Each number is 200 + 40 x the weight over the matrix's rms, rounded and kept within 0 to 999. Layers, rows and columns count from 0.

# q: layer 2 attention query, 64x64, rms 0.0418, rows 45-63, columns 0-63
# k: layer 2 attention key, 64x64, rms 0.0442, rows 45-63, columns 0-63
# v: layer 2 attention value, 64x64, rms 0.0543, rows 32-63, columns 0-63
# o: layer 2 attention output (transposed), 64x64, rms 0.0794, rows 32-63, columns 0-63
# up: layer 2 MLP up, 256x64, rms 0.0806, rows 0-1, columns 0-63
# down: layer 2 MLP down (transposed), 256x64, rms 0.0651, rows 0, columns 0-63
q45,217,240,216,190,158,184,296,251,251,198,130,201,173,220,170,206,223,186,223,157,190,147,122,178,218,219,180,101,175,242,175,172,172,141,258,182,217,228,164,177,258,180,207,181,159,183,174,180,199,244,226,203,171,190,211,223,282,180,187,172,198,260,221,163
k45,144,232,210,155,173,149,132,219,139,185,268,216,224,193,261,175,194,168,151,186,236,106,207,220,138,225,121,141,188,174,260,121,235,192,189,253,257,195,157,179,145,192,259,228,218,119,244,199,188,222,217,77,240,254,176,249,205,164,265,233,232,176,178,215
q46,189,229,187,207,177,215,184,189,185,194,171,201,197,212,152,191,179,183,187,170,205,185,208,214,258,183,238,168,217,228,233,248,151,226,162,211,121,203,209,199,182,283,241,185,193,166,213,207,242,138,232,168,172,221,238,148,220,253,259,187,192,212,203,209
k46,189,168,221,176,194,169,164,258,198,210,219,189,228,208,165,172,238,190,213,251,147,174,187,238,176,163,157,205,215,188,170,145,239,152,250,179,161,214,180,209,202,163,174,153,207,141,194,140,266,228,219,250,226,257,192,206,189,202,220,219,122,180,208,189
q47,161,203,152,208,212,197,172,168,227,237,198,243,191,213,241,193,185,238,237,234,201,183,214,244,212,229,218,192,228,174,199,267,166,210,162,186,161,207,253,199,222,231,212,198,282,211,264,267,223,175,214,206,166,130,232,178,246,155,250,206,212,172,198,261
k47,173,158,228,222,147,188,194,230,191,204,206,287,237,197,178,242,194,184,198,200,207,195,200,199,188,198,180,198,184,164,203,217,193,220,189,219,152,236,158,154,265,234,201,173,256,216,203,130,192,235,198,114,255,242,216,166,180,274,121,187,187,243,194,190
q48,217,195,215,199,234,213,210,213,218,141,189,198,195,156,175,181,184,141,120,205,197,265,165,158,194,208,224,186,170,222,213,212,227,179,206,159,230,186,207,186,171,165,175,219,147,238,181,167,139,216,153,189,234,173,188,194,189,148,147,220,229,226,181,172
k48,235,183,210,200,208,239,176,229,171,225,270,283,192,198,229,148,239,203,251,179,173,236,239,188,264,243,268,220,224,152,155,258,171,259,225,173,158,170,200,180,241,219,223,198,249,230,191,233,157,160,197,193,157,159,249,232,198,161,234,168,236,202,184,269
q49,175,190,221,255,215,178,218,180,174,194,150,253,171,214,215,234,206,250,174,201,203,237,224,271,179,213,211,229,188,212,220,218,244,180,177,182,202,242,244,234,222,200,258,192,187,251,205,169,202,173,176,158,194,179,156,164,199,150,227,220,183,161,180,211
k49,135,113,207,171,183,135,222,192,167,207,157,179,259,160,152,222,201,173,138,307,208,216,173,220,134,197,193,207,185,176,183,166,158,147,289,233,259,176,159,233,186,113,179,193,176,216,170,177,237,173,198,205,256,264,216,157,168,246,225,246,183,157,204,155
q50,202,201,232,208,186,204,231,224,201,226,230,218,215,188,231,226,196,225,160,201,204,170,213,189,226,176,178,198,176,182,194,213,191,200,200,193,173,210,206,176,253,177,203,176,224,204,181,154,205,211,184,195,202,206,179,233,181,202,195,205,176,257,217,221
k50,181,193,180,209,237,236,207,193,217,225,259,192,238,212,223,227,217,224,218,142,186,211,118,154,220,154,180,194,191,222,280,186,208,216,244,181,254,207,200,202,208,184,195,173,215,153,199,205,159,167,188,188,167,182,214,230,233,185,189,215,179,245,212,204
q51,155,198,182,204,152,214,183,194,175,195,226,232,204,146,125,141,221,132,195,238,200,182,222,191,272,202,248,212,244,158,175,211,186,229,260,171,155,226,220,168,229,246,233,147,215,184,170,146,207,206,238,186,202,185,235,186,206,244,182,171,165,181,188,244
k51,211,140,179,220,217,189,211,222,245,147,192,178,213,206,182,222,129,184,181,170,191,244,173,215,172,243,256,159,166,255,279,166,259,162,191,187,228,196,236,211,185,215,170,229,198,112,213,158,189,100,159,204,202,211,259,247,193,231,237,154,199,162,158,155
q52,254,224,189,213,217,222,196,215,205,165,200,190,210,216,237,216,226,225,176,177,268,200,144,249,216,196,126,212,201,214,219,129,189,142,148,232,244,176,177,250,171,181,224,184,176,257,224,206,214,238,158,256,166,213,245,161,217,140,207,202,202,243,177,190
k52,174,196,163,201,179,203,270,147,195,235,240,204,182,176,200,158,150,185,284,222,168,192,217,237,247,245,176,228,182,183,175,244,156,223,243,186,124,162,250,134,132,269,264,210,189,182,198,239,169,162,179,220,150,110,228,238,157,211,215,213,232,198,167,252
q53,177,218,166,189,185,223,246,242,232,211,206,141,200,148,186,270,239,210,216,174,233,199,133,203,166,210,225,156,201,231,249,129,237,100,216,184,246,192,173,175,201,148,161,168,146,165,193,183,217,224,201,236,188,246,180,192,234,157,239,199,122,221,209,121
k53,218,213,178,238,220,210,137,219,233,156,159,177,208,224,184,151,211,176,184,255,173,253,268,181,172,185,199,249,220,254,216,190,213,202,168,228,181,134,242,252,244,192,206,252,193,299,201,140,256,260,215,197,200,200,232,131,246,138,127,235,211,166,171,165
q54,266,215,280,191,257,197,199,306,206,187,243,239,175,166,218,187,174,175,212,252,221,200,181,117,195,189,153,193,161,246,194,163,219,186,222,214,259,205,217,266,185,227,204,143,147,152,236,251,251,232,169,215,223,241,182,218,188,213,225,203,204,257,211,161
k54,168,230,134,250,230,289,215,224,247,202,211,151,247,172,186,204,143,201,211,167,206,213,224,157,203,233,211,247,185,255,224,248,205,197,222,134,202,174,226,183,216,192,233,213,195,222,159,197,221,161,177,240,224,234,256,245,251,128,142,169,247,185,198,211
q55,243,236,170,176,192,231,202,163,166,134,170,133,167,224,192,240,179,229,224,264,128,125,140,194,157,281,218,158,251,255,229,228,185,90,234,220,244,213,167,211,165,133,238,209,138,242,274,120,238,241,173,219,187,209,128,177,244,203,288,177,166,136,252,228
k55,150,161,174,192,241,200,137,206,184,236,196,235,177,193,225,175,214,188,202,198,170,181,224,165,233,260,194,217,150,178,178,193,243,254,208,199,189,191,145,298,139,168,222,285,208,224,214,126,184,176,278,191,207,171,187,165,249,227,156,160,224,252,177,183
q56,197,199,224,220,226,191,171,167,156,185,178,232,192,217,196,256,277,220,253,270,167,238,269,131,155,217,172,170,236,216,210,183,276,262,217,229,261,151,188,191,215,245,151,245,217,215,218,138,217,225,269,198,133,188,231,194,147,195,223,166,146,186,218,199
k56,236,164,145,146,202,201,204,192,139,252,250,134,246,193,155,183,194,130,213,221,218,194,182,193,175,204,235,261,226,166,236,217,243,206,240,211,176,225,174,208,253,162,234,139,242,167,237,162,223,234,207,239,175,180,166,135,265,197,216,152,261,217,182,237
q57,193,231,162,227,221,238,187,200,211,177,184,193,142,185,173,132,202,209,229,111,212,246,205,175,193,214,133,205,189,215,250,196,219,196,220,167,238,150,231,224,144,208,218,233,197,171,189,264,159,159,186,195,170,195,220,221,198,127,218,180,214,135,163,207
k57,149,158,222,163,167,157,161,148,173,213,196,248,231,246,209,188,257,152,167,238,146,198,239,271,159,195,207,177,177,143,167,196,147,233,247,271,128,254,214,214,246,213,206,239,249,190,224,156,218,233,227,146,177,125,223,145,197,239,182,173,209,169,211,268
q58,205,212,206,187,159,237,229,295,211,196,209,144,171,159,200,233,219,245,211,172,180,209,144,145,145,230,172,153,140,243,256,195,273,181,253,181,294,180,186,260,224,146,161,198,223,189,159,167,229,200,190,241,182,214,240,238,242,136,230,266,214,226,191,181
k58,159,180,159,190,211,204,187,179,221,187,227,232,261,215,178,138,212,156,182,236,214,228,176,177,158,185,174,220,197,200,154,269,157,255,156,187,153,175,189,220,160,208,252,174,216,276,209,157,165,112,178,233,174,206,210,191,200,154,152,138,207,160,218,237
q59,239,213,147,172,203,231,131,193,206,164,231,171,181,178,217,156,150,195,188,165,179,194,227,195,178,213,156,199,224,165,170,225,172,228,201,196,217,175,252,174,226,162,239,206,192,228,212,235,217,258,138,184,187,188,195,208,227,142,179,174,248,174,204,219
k59,218,120,169,160,217,168,189,221,158,206,229,220,251,198,177,208,173,211,189,233,162,160,199,260,189,192,223,259,211,132,179,166,151,203,244,229,170,261,174,214,233,174,221,173,246,235,200,214,261,231,236,269,222,215,201,180,141,236,255,202,164,184,176,231
q60,153,221,180,205,232,179,131,247,128,253,238,206,194,275,206,216,198,240,182,177,213,244,209,192,187,222,188,180,212,159,195,168,161,240,173,194,151,179,209,175,205,147,273,171,211,263,250,246,220,234,235,196,206,216,168,217,226,166,234,157,279,224,201,231
k60,204,210,212,240,184,268,246,202,168,178,205,150,222,179,266,177,137,181,148,174,213,159,162,208,235,277,217,134,172,191,181,180,224,206,219,253,198,237,252,186,126,191,157,238,307,151,256,239,211,140,175,212,230,185,160,285,160,216,270,130,192,180,242,267
q61,258,226,220,179,253,215,156,250,176,161,227,225,204,145,156,241,225,172,273,187,209,205,177,205,121,219,192,140,191,196,230,174,197,190,240,140,215,146,187,228,199,162,194,225,204,207,141,156,169,215,148,171,171,174,201,210,110,173,177,231,178,195,210,228
k61,169,207,138,136,177,203,181,184,225,138,140,172,171,178,144,197,170,242,143,218,222,220,201,228,196,188,198,210,132,182,157,245,183,235,213,240,201,235,221,154,137,249,213,237,213,141,229,207,245,241,211,149,294,209,231,196,205,220,192,233,139,236,194,185
q62,188,162,222,205,171,237,197,248,251,120,209,154,204,169,223,251,184,202,206,220,173,234,127,245,185,203,177,175,222,324,206,145,272,112,257,243,246,221,169,186,193,135,200,224,121,171,173,127,196,238,161,226,170,272,193,221,192,108,211,244,173,216,222,192
k62,214,187,173,175,175,227,144,189,216,177,192,221,194,202,202,190,216,172,166,195,242,277,232,188,192,183,198,158,210,179,204,241,183,214,135,122,184,189,243,197,217,242,192,202,257,235,258,136,167,155,220,219,206,131,154,182,236,160,206,144,185,159,158,224
q63,178,213,200,194,211,230,239,224,191,248,211,224,248,226,251,155,206,165,258,156,157,265,235,235,266,170,304,215,199,175,216,255,211,213,229,279,199,204,228,219,175,260,193,248,278,221,208,260,165,85,218,187,197,200,203,213,206,223,285,146,187,187,172,195
k63,239,168,211,157,186,162,207,271,154,234,235,219,154,191,179,208,152,214,210,216,232,163,222,178,186,181,190,246,162,183,225,161,192,208,163,165,222,278,229,217,209,204,258,200,214,204,238,189,206,176,276,237,253,286,120,206,155,245,232,168,144,217,188,178
v32,203,166,244,160,204,226,222,211,169,125,187,217,163,159,188,184,188,147,216,232,263,171,217,179,216,214,228,246,245,242,243,217,251,96,163,237,166,192,224,189,204,184,186,154,147,180,208,252,217,108,200,230,248,313,268,147,148,197,168,238,162,228,283,183
o32,133,168,243,188,175,184,190,224,234,273,204,207,175,219,155,223,215,226,241,210,263,232,221,190,139,193,154,158,226,230,157,136,260,204,215,217,288,204,230,167,223,133,189,165,121,219,224,168,155,217,260,191,249,212,117,142,187,229,176,231,207,183,220,209
v33,259,219,202,216,232,179,217,239,223,206,215,226,161,162,260,156,271,195,135,212,163,117,255,206,158,176,200,165,190,212,164,237,138,180,200,243,147,186,287,102,202,221,270,216,228,191,227,135,172,190,216,253,229,238,175,160,205,160,234,150,222,179,274,254
o33,184,245,183,247,162,224,212,138,246,164,164,220,160,271,160,128,252,216,231,245,218,174,298,260,158,166,233,171,193,192,240,226,155,260,232,230,129,198,227,142,154,257,188,214,196,252,190,206,177,193,203,129,174,184,171,217,143,185,153,165,237,226,198,224
v34,178,173,199,207,237,175,281,130,194,252,170,130,236,268,256,181,223,206,161,219,242,156,193,179,216,158,248,245,257,171,196,261,257,201,146,204,243,201,220,112,174,148,193,228,210,228,148,143,210,237,154,171,237,242,239,197,142,191,189,244,202,161,193,219
o34,236,240,144,152,198,166,206,157,245,203,251,188,243,205,223,222,219,232,187,180,274,261,208,221,149,203,242,166,229,143,206,156,196,166,237,244,175,157,182,187,241,226,53,153,127,228,191,210,217,224,227,222,144,219,173,158,184,207,206,217,233,229,252,166
v35,208,176,181,209,180,153,247,143,183,184,138,223,219,229,192,222,230,107,127,163,199,135,218,170,130,115,195,217,250,183,147,187,232,155,225,187,221,203,182,166,218,194,161,178,191,193,218,285,222,212,227,204,139,229,256,210,214,178,208,171,100,283,179,191
o35,199,156,213,189,260,159,215,158,209,220,169,278,133,199,246,222,293,169,209,195,216,269,203,222,206,160,206,209,156,202,243,214,222,233,187,153,172,258,167,235,199,178,64,112,164,192,214,211,141,191,250,224,223,201,175,176,143,236,162,172,232,229,252,232
v36,181,208,183,248,212,233,232,188,282,233,223,217,167,171,188,155,173,235,249,193,249,236,187,251,172,261,210,193,252,281,211,243,181,143,127,203,192,176,179,180,174,230,195,281,189,161,203,251,257,269,163,217,226,289,152,206,234,170,155,191,178,184,206,213
o36,219,188,178,198,223,218,260,168,193,180,212,172,192,254,199,212,171,243,132,176,234,190,209,219,238,152,225,164,258,277,198,170,216,222,206,164,266,130,162,293,179,238,212,161,175,207,227,245,173,167,86,248,185,183,246,192,231,146,189,188,212,182,189,157
v37,173,205,169,181,214,172,203,171,227,200,213,162,198,247,243,185,175,144,182,226,241,183,199,245,168,182,221,312,115,115,150,223,141,255,213,173,230,245,160,151,228,244,223,226,193,150,198,140,158,199,235,133,199,157,228,178,185,208,193,238,157,258,259,213
o37,220,161,223,201,201,150,231,159,268,203,161,189,222,214,224,198,157,206,207,227,165,216,215,200,231,212,310,312,165,130,127,197,129,205,225,305,133,123,247,240,209,240,155,213,137,211,190,180,252,219,202,148,167,118,145,156,162,224,249,165,227,240,249,237
v38,163,252,184,176,221,181,129,187,162,192,110,199,239,243,261,248,214,179,232,215,157,255,247,257,208,248,215,179,204,234,182,188,229,196,208,193,247,217,208,249,194,161,223,190,196,189,184,205,245,245,140,243,265,182,195,177,195,174,235,248,154,227,219,242
o38,211,162,217,151,261,188,106,216,244,231,255,229,198,221,199,203,179,179,161,140,150,224,195,158,168,208,156,175,225,209,204,218,214,199,175,234,175,171,242,164,269,227,187,207,236,237,230,138,219,200,197,230,159,208,211,193,252,157,166,224,182,226,226,205
v39,161,224,243,136,162,137,241,201,223,246,154,179,281,254,188,196,178,165,237,224,183,171,273,171,186,173,239,222,161,194,196,178,216,255,200,168,173,230,156,192,124,200,241,155,190,134,202,230,200,110,230,123,190,249,197,178,180,243,199,152,172,204,205,165
o39,214,162,268,200,214,164,212,248,121,259,248,204,221,197,214,222,233,213,158,148,165,194,167,103,218,198,208,169,190,208,123,207,275,211,210,214,140,250,188,179,184,237,196,203,136,198,124,202,130,243,201,234,168,187,194,176,193,274,199,231,238,249,268,188
v40,130,231,194,191,215,197,188,255,184,176,166,240,179,166,152,208,220,169,237,186,191,204,239,198,200,202,170,140,188,233,152,190,198,146,190,135,263,263,237,188,159,221,155,130,235,136,161,270,213,220,124,267,172,204,156,165,176,246,276,223,251,148,241,167
o40,183,219,196,277,227,199,172,215,200,178,186,205,160,251,163,248,223,207,195,243,176,161,264,163,187,143,162,90,152,270,219,159,217,211,231,231,210,265,233,176,179,181,171,205,209,195,197,219,179,142,157,168,197,265,223,266,206,211,180,275,143,231,186,148
v41,212,212,107,207,242,159,246,219,179,183,287,236,155,175,215,231,150,265,243,293,248,202,198,220,103,200,153,157,234,206,133,107,232,221,170,241,319,134,218,250,227,201,229,259,216,199,238,155,244,207,165,187,161,169,220,197,154,125,197,263,174,202,228,128
o41,226,131,192,224,211,265,121,301,148,252,177,220,212,232,195,195,205,166,231,278,178,297,198,157,220,153,160,192,263,209,191,247,174,249,165,218,279,68,198,291,191,207,177,231,142,254,279,221,137,202,145,222,176,187,167,68,230,114,180,266,221,144,181,178
v42,123,204,179,188,254,176,159,145,205,133,129,231,245,162,165,252,144,211,192,236,222,177,152,266,251,209,167,136,219,177,184,285,197,197,158,178,179,243,252,180,177,199,147,213,230,210,145,269,189,201,232,138,276,154,119,157,81,190,178,178,187,261,141,242
o42,143,219,208,130,166,167,181,152,217,240,239,178,259,212,135,175,133,159,263,214,207,219,168,169,256,172,155,192,241,216,157,103,149,191,223,209,201,235,117,132,210,272,220,177,277,160,242,202,195,201,246,223,173,197,357,255,342,228,188,174,182,248,172,152
v43,162,265,209,243,157,180,252,177,196,234,182,83,187,173,176,235,218,255,179,187,185,184,166,215,187,197,275,169,175,276,296,209,300,218,238,179,207,165,213,205,191,185,94,216,184,120,187,232,176,242,149,201,295,200,182,247,160,213,207,185,218,158,243,184
o43,217,238,309,165,243,261,189,292,243,186,228,108,220,155,151,232,234,212,225,164,199,149,142,113,130,197,218,198,216,289,231,162,232,103,191,159,260,185,116,200,220,183,85,158,179,158,178,220,220,229,238,235,168,262,205,220,235,232,270,198,166,216,233,127
v44,130,247,150,135,241,158,223,183,208,219,256,223,149,206,162,250,184,153,171,242,229,172,215,173,174,267,203,245,222,172,201,238,237,213,172,209,197,195,148,228,262,153,271,242,229,130,246,198,197,180,177,190,243,212,190,184,186,209,164,202,247,208,196,233
o44,188,198,231,205,208,183,130,284,234,261,126,269,179,173,243,186,167,190,143,219,170,196,215,138,219,148,207,247,206,204,175,196,177,213,217,150,201,158,170,204,200,198,217,177,178,276,208,196,233,271,236,147,152,170,201,175,265,185,202,240,246,211,194,184
v45,250,177,228,236,171,205,117,257,276,175,173,200,196,180,241,194,266,180,201,206,241,140,180,250,228,283,177,155,145,294,248,209,234,167,260,158,278,132,215,219,147,181,228,113,189,274,158,211,145,156,176,129,236,279,229,179,211,156,200,226,281,193,169,246
o45,191,246,225,186,222,220,204,151,264,114,254,226,128,84,211,174,221,298,170,223,213,269,242,272,135,207,107,166,85,183,243,141,259,209,206,216,192,182,239,242,195,205,283,270,225,235,162,145,125,177,175,280,184,193,162,221,165,130,212,180,238,235,199,194
v46,173,119,205,170,131,176,205,249,225,198,207,188,231,133,185,181,202,302,206,206,235,234,231,158,216,178,209,194,260,200,211,224,161,274,232,189,149,231,161,228,166,216,268,174,275,263,180,191,239,224,169,272,235,174,183,112,283,185,245,244,226,227,197,277
o46,190,166,175,301,192,248,153,150,163,254,170,213,203,208,239,174,187,221,236,228,174,191,268,173,188,172,161,196,227,214,195,243,184,217,216,183,134,235,179,242,208,249,226,188,261,250,165,130,198,122,186,271,147,148,263,194,151,204,150,164,175,206,233,253
v47,219,236,186,257,261,195,218,267,219,152,160,207,178,210,284,215,147,192,130,232,186,274,206,197,240,196,139,197,179,158,295,160,207,211,230,222,242,186,219,252,158,216,173,228,193,175,196,246,178,235,161,201,146,200,189,213,155,146,194,152,274,171,244,255
o47,137,237,230,218,237,169,163,233,245,130,212,184,227,207,217,200,153,182,196,253,256,219,228,185,192,244,226,199,223,215,229,192,200,192,248,227,229,202,258,204,179,165,210,230,193,147,218,179,176,159,152,92,139,173,241,215,183,178,243,224,210,108,181,198
v48,252,307,143,250,154,222,148,248,211,144,199,250,282,237,184,203,163,241,232,186,243,237,162,243,168,181,225,191,226,273,203,269,153,232,145,189,262,210,165,185,188,117,212,204,177,170,161,264,173,135,203,217,186,175,128,220,164,204,157,219,215,213,167,134
o48,210,188,238,184,127,219,183,179,215,149,251,171,177,260,218,202,226,160,192,146,208,254,170,240,244,235,166,178,130,267,250,229,257,177,111,229,193,167,140,230,160,217,339,120,177,157,258,137,201,244,227,248,224,250,161,233,209,245,82,219,259,141,180,148
v49,229,227,176,243,232,213,125,202,218,258,136,251,197,181,265,233,224,150,267,195,237,216,232,161,297,192,242,297,244,158,196,148,194,229,181,131,156,198,228,256,167,283,234,208,279,195,111,278,163,214,210,175,253,234,167,190,113,277,192,190,203,190,253,219
o49,151,139,221,206,235,157,201,199,234,231,280,229,201,253,152,207,84,199,190,171,237,178,221,168,247,164,217,203,204,164,146,120,155,207,274,180,176,225,200,170,260,233,297,204,237,126,139,199,199,235,144,172,244,220,225,225,195,319,231,148,120,266,183,177
v50,205,167,231,145,189,212,174,223,210,235,242,264,163,130,267,141,303,204,232,194,242,176,230,244,226,147,292,253,135,154,125,177,212,170,191,285,257,174,160,178,225,274,209,108,176,237,240,224,240,122,192,251,201,190,282,236,204,254,190,176,173,200,250,172
o50,264,214,208,214,193,194,231,167,148,161,201,217,150,183,165,202,207,225,224,267,233,96,273,255,168,185,259,234,209,143,174,231,159,250,116,262,152,181,223,192,232,211,208,290,131,208,247,181,239,208,173,146,204,201,120,189,105,296,222,194,108,213,290,150
v51,203,198,262,165,202,172,257,151,208,221,230,226,169,214,186,131,160,166,168,183,150,212,110,149,250,189,237,136,158,292,148,177,188,254,216,256,192,177,211,242,225,226,208,238,185,158,217,211,268,200,153,239,253,211,231,261,243,255,246,206,234,155,188,146
o51,225,224,178,269,195,201,265,220,159,185,100,198,143,258,159,215,213,215,206,182,156,105,191,161,219,260,220,144,227,191,230,228,220,209,219,155,264,173,234,196,255,199,158,179,210,148,162,191,188,169,166,247,228,176,257,249,252,217,178,206,176,252,172,141
v52,115,205,252,133,153,187,225,232,143,181,262,177,241,189,178,174,236,189,204,195,158,279,104,230,135,137,275,193,141,197,200,149,271,165,210,256,227,283,203,211,175,125,227,272,214,307,168,134,174,108,164,232,166,247,223,179,194,170,300,203,238,190,187,184
o52,320,227,245,289,207,190,237,182,131,197,174,158,208,243,183,107,279,180,225,185,122,242,173,155,129,191,156,203,218,189,204,214,219,218,102,251,297,124,274,166,221,188,101,241,103,266,175,240,198,224,292,154,165,212,162,204,145,173,132,236,319,137,263,229
v53,191,169,131,236,224,173,314,195,151,220,179,176,183,146,184,208,130,263,190,201,152,170,211,238,231,153,195,151,141,158,164,224,245,283,134,171,138,149,223,174,260,182,232,233,259,199,247,207,187,192,240,262,210,239,191,228,179,187,178,209,205,228,198,289
o53,192,219,205,277,151,266,152,258,175,249,201,204,190,229,192,176,149,193,218,230,184,123,186,163,265,215,250,215,220,242,233,223,179,184,200,174,160,197,221,109,248,251,135,193,253,145,198,188,149,210,180,182,173,219,322,159,233,278,173,131,187,153,158,209
v54,143,252,213,189,205,244,279,137,248,194,242,146,169,204,193,234,183,140,221,155,245,228,189,130,171,172,233,245,143,232,136,191,240,233,223,219,244,167,200,177,136,231,285,169,145,156,192,190,258,132,195,222,157,173,117,214,210,148,188,259,280,213,214,283
o54,270,175,161,225,218,272,222,192,287,249,181,156,143,189,157,161,197,190,189,213,169,157,212,104,159,253,296,277,189,253,188,180,202,156,251,191,214,132,260,115,202,188,149,347,159,221,204,139,224,178,218,148,117,161,222,158,189,210,243,234,328,193,196,173
v55,150,161,218,229,155,253,222,144,240,212,185,146,151,178,243,207,247,291,184,215,218,192,156,246,203,177,187,179,244,212,176,151,236,228,239,164,174,218,136,120,145,172,226,234,185,219,138,261,305,181,226,238,190,241,185,114,249,206,245,219,211,212,175,194
o55,209,170,162,250,259,182,301,160,198,200,206,182,254,231,210,191,212,205,227,133,191,216,183,229,155,245,210,157,122,241,200,235,201,154,228,163,196,223,203,260,193,244,141,173,156,193,195,224,214,194,171,226,209,196,286,152,196,189,190,171,202,175,218,142
v56,179,223,190,232,265,238,128,293,276,132,188,148,201,173,294,178,209,104,244,160,232,193,168,115,169,248,140,109,225,161,203,121,189,118,260,177,197,117,192,234,220,219,142,151,184,193,181,189,188,175,197,302,220,203,310,196,208,169,256,202,200,181,176,202
o56,149,188,200,238,268,162,132,200,209,147,154,251,220,139,200,191,188,239,190,167,122,273,189,264,161,184,153,164,255,205,300,140,288,195,134,166,271,259,295,217,167,170,198,305,182,217,150,175,219,172,202,152,188,296,200,173,155,151,237,176,160,234,231,220
v57,271,198,173,172,192,207,153,270,151,239,216,177,195,226,107,187,264,222,222,190,173,197,159,289,144,204,139,285,209,201,216,186,188,281,172,141,208,222,197,238,208,243,186,216,193,184,215,185,244,226,151,175,191,218,198,252,174,153,151,171,228,240,152,227
o57,298,177,247,178,203,290,207,225,219,184,264,191,156,208,187,182,178,192,169,195,261,186,157,218,286,170,212,210,217,150,203,195,158,226,124,172,165,191,204,222,157,140,265,135,269,235,278,173,194,155,109,217,162,199,235,246,256,155,160,188,194,145,198,248
v58,164,208,243,244,182,116,209,190,223,213,197,216,270,188,185,242,193,261,135,180,230,141,247,288,321,189,223,179,236,200,209,173,164,162,196,206,247,201,217,125,196,263,193,184,255,145,174,271,190,194,228,157,178,266,290,158,193,283,161,199,154,259,214,194
o58,107,200,216,211,200,112,192,168,176,225,239,200,257,137,177,260,221,209,216,264,307,185,183,260,220,159,205,177,194,279,191,141,243,240,150,209,146,231,66,262,171,241,189,97,185,170,216,228,140,181,196,235,208,232,207,256,132,262,217,233,195,196,210,179
v59,194,229,140,215,165,199,189,155,126,269,171,150,134,202,191,230,178,139,298,258,210,247,207,193,263,137,255,143,191,229,188,253,131,233,225,249,192,246,171,158,274,226,264,201,194,277,182,255,171,156,171,205,183,235,165,152,199,221,163,151,256,211,199,173
o59,236,173,200,177,142,210,205,254,169,289,240,224,155,242,227,263,217,252,283,121,162,189,206,103,168,142,197,177,188,177,178,204,129,218,239,128,171,205,226,157,252,190,308,188,190,134,268,202,178,169,272,228,163,190,184,214,221,272,240,84,133,255,180,252
v60,160,184,155,215,208,168,229,252,212,243,98,200,163,243,169,181,213,281,200,148,255,203,145,184,197,186,200,249,268,207,135,174,213,189,223,172,194,220,213,287,273,194,199,152,218,178,146,209,143,167,195,195,247,208,205,226,265,192,204,228,198,208,151,154
o60,272,156,255,251,212,190,210,201,195,221,174,214,177,148,219,246,135,172,186,140,232,203,196,205,197,193,227,182,221,195,180,246,210,154,227,180,237,190,209,236,193,213,209,163,223,168,164,120,140,228,158,231,203,267,219,163,212,274,191,186,122,218,219,228
v61,95,161,231,193,171,147,144,198,124,185,181,208,178,187,154,172,261,183,216,199,156,201,207,161,243,211,136,258,248,167,217,200,263,244,261,192,107,164,216,188,213,145,196,226,258,160,253,182,238,193,288,191,183,252,135,280,239,119,150,250,146,210,229,207
o61,191,199,227,207,306,215,162,217,234,150,166,181,233,218,209,136,132,193,206,189,172,153,213,226,266,161,179,211,223,211,178,179,200,291,177,200,234,204,233,151,176,189,182,171,289,178,244,182,169,276,174,234,253,155,233,170,185,167,128,209,225,171,205,204
v62,232,201,196,193,207,256,231,146,168,199,134,208,199,175,264,238,254,292,158,187,186,183,275,146,171,236,207,277,175,194,227,154,119,176,137,183,259,238,215,203,135,225,224,244,149,96,168,217,124,178,245,201,143,285,233,187,201,148,180,233,173,238,221,161
o62,131,220,128,244,219,195,234,166,209,256,274,129,188,215,159,259,170,103,225,239,292,254,198,172,177,233,237,224,149,293,106,207,217,224,293,234,204,183,215,218,154,194,66,233,83,316,242,233,121,167,112,211,198,128,63,248,109,202,250,258,271,178,158,301
v63,203,166,182,226,256,157,262,222,224,185,186,155,231,198,196,220,206,160,191,142,272,216,178,180,277,181,245,302,211,240,196,198,138,151,236,208,243,182,251,169,220,160,168,170,171,215,274,182,211,199,134,173,155,164,188,232,208,275,222,116,151,173,202,149
o63,220,241,232,186,165,156,266,228,237,178,148,136,185,185,232,228,185,226,155,254,196,149,127,248,177,203,219,225,239,213,274,195,171,133,191,261,216,144,205,159,125,170,184,194,209,168,261,196,241,209,234,193,207,193,123,210,176,273,210,220,143,209,269,185
up0,160,97,150,177,247,199,156,163,204,145,150,166,228,180,239,163,204,166,184,264,173,139,240,224,235,151,198,148,125,232,181,195,116,221,224,151,193,198,193,212,149,171,238,229,109,142,193,187,198,157,195,218,149,171,181,214,126,174,237,189,145,221,175,215
down0,248,144,155,174,259,157,134,215,249,178,178,217,255,169,269,197,218,217,248,290,188,149,243,248,310,152,240,142,97,205,222,205,145,260,197,164,232,183,195,240,212,182,213,199,150,161,232,188,245,171,176,227,152,197,173,232,134,176,232,208,149,218,165,253
up1,197,212,184,200,128,197,174,184,149,197,157,219,202,181,188,209,202,204,193,198,178,149,202,198,215,167,222,216,230,157,202,195,132,207,187,199,155,137,202,187,181,214,180,148,197,219,180,182,220,193,172,201,195,162,184,140,167,229,151,191,183,149,225,176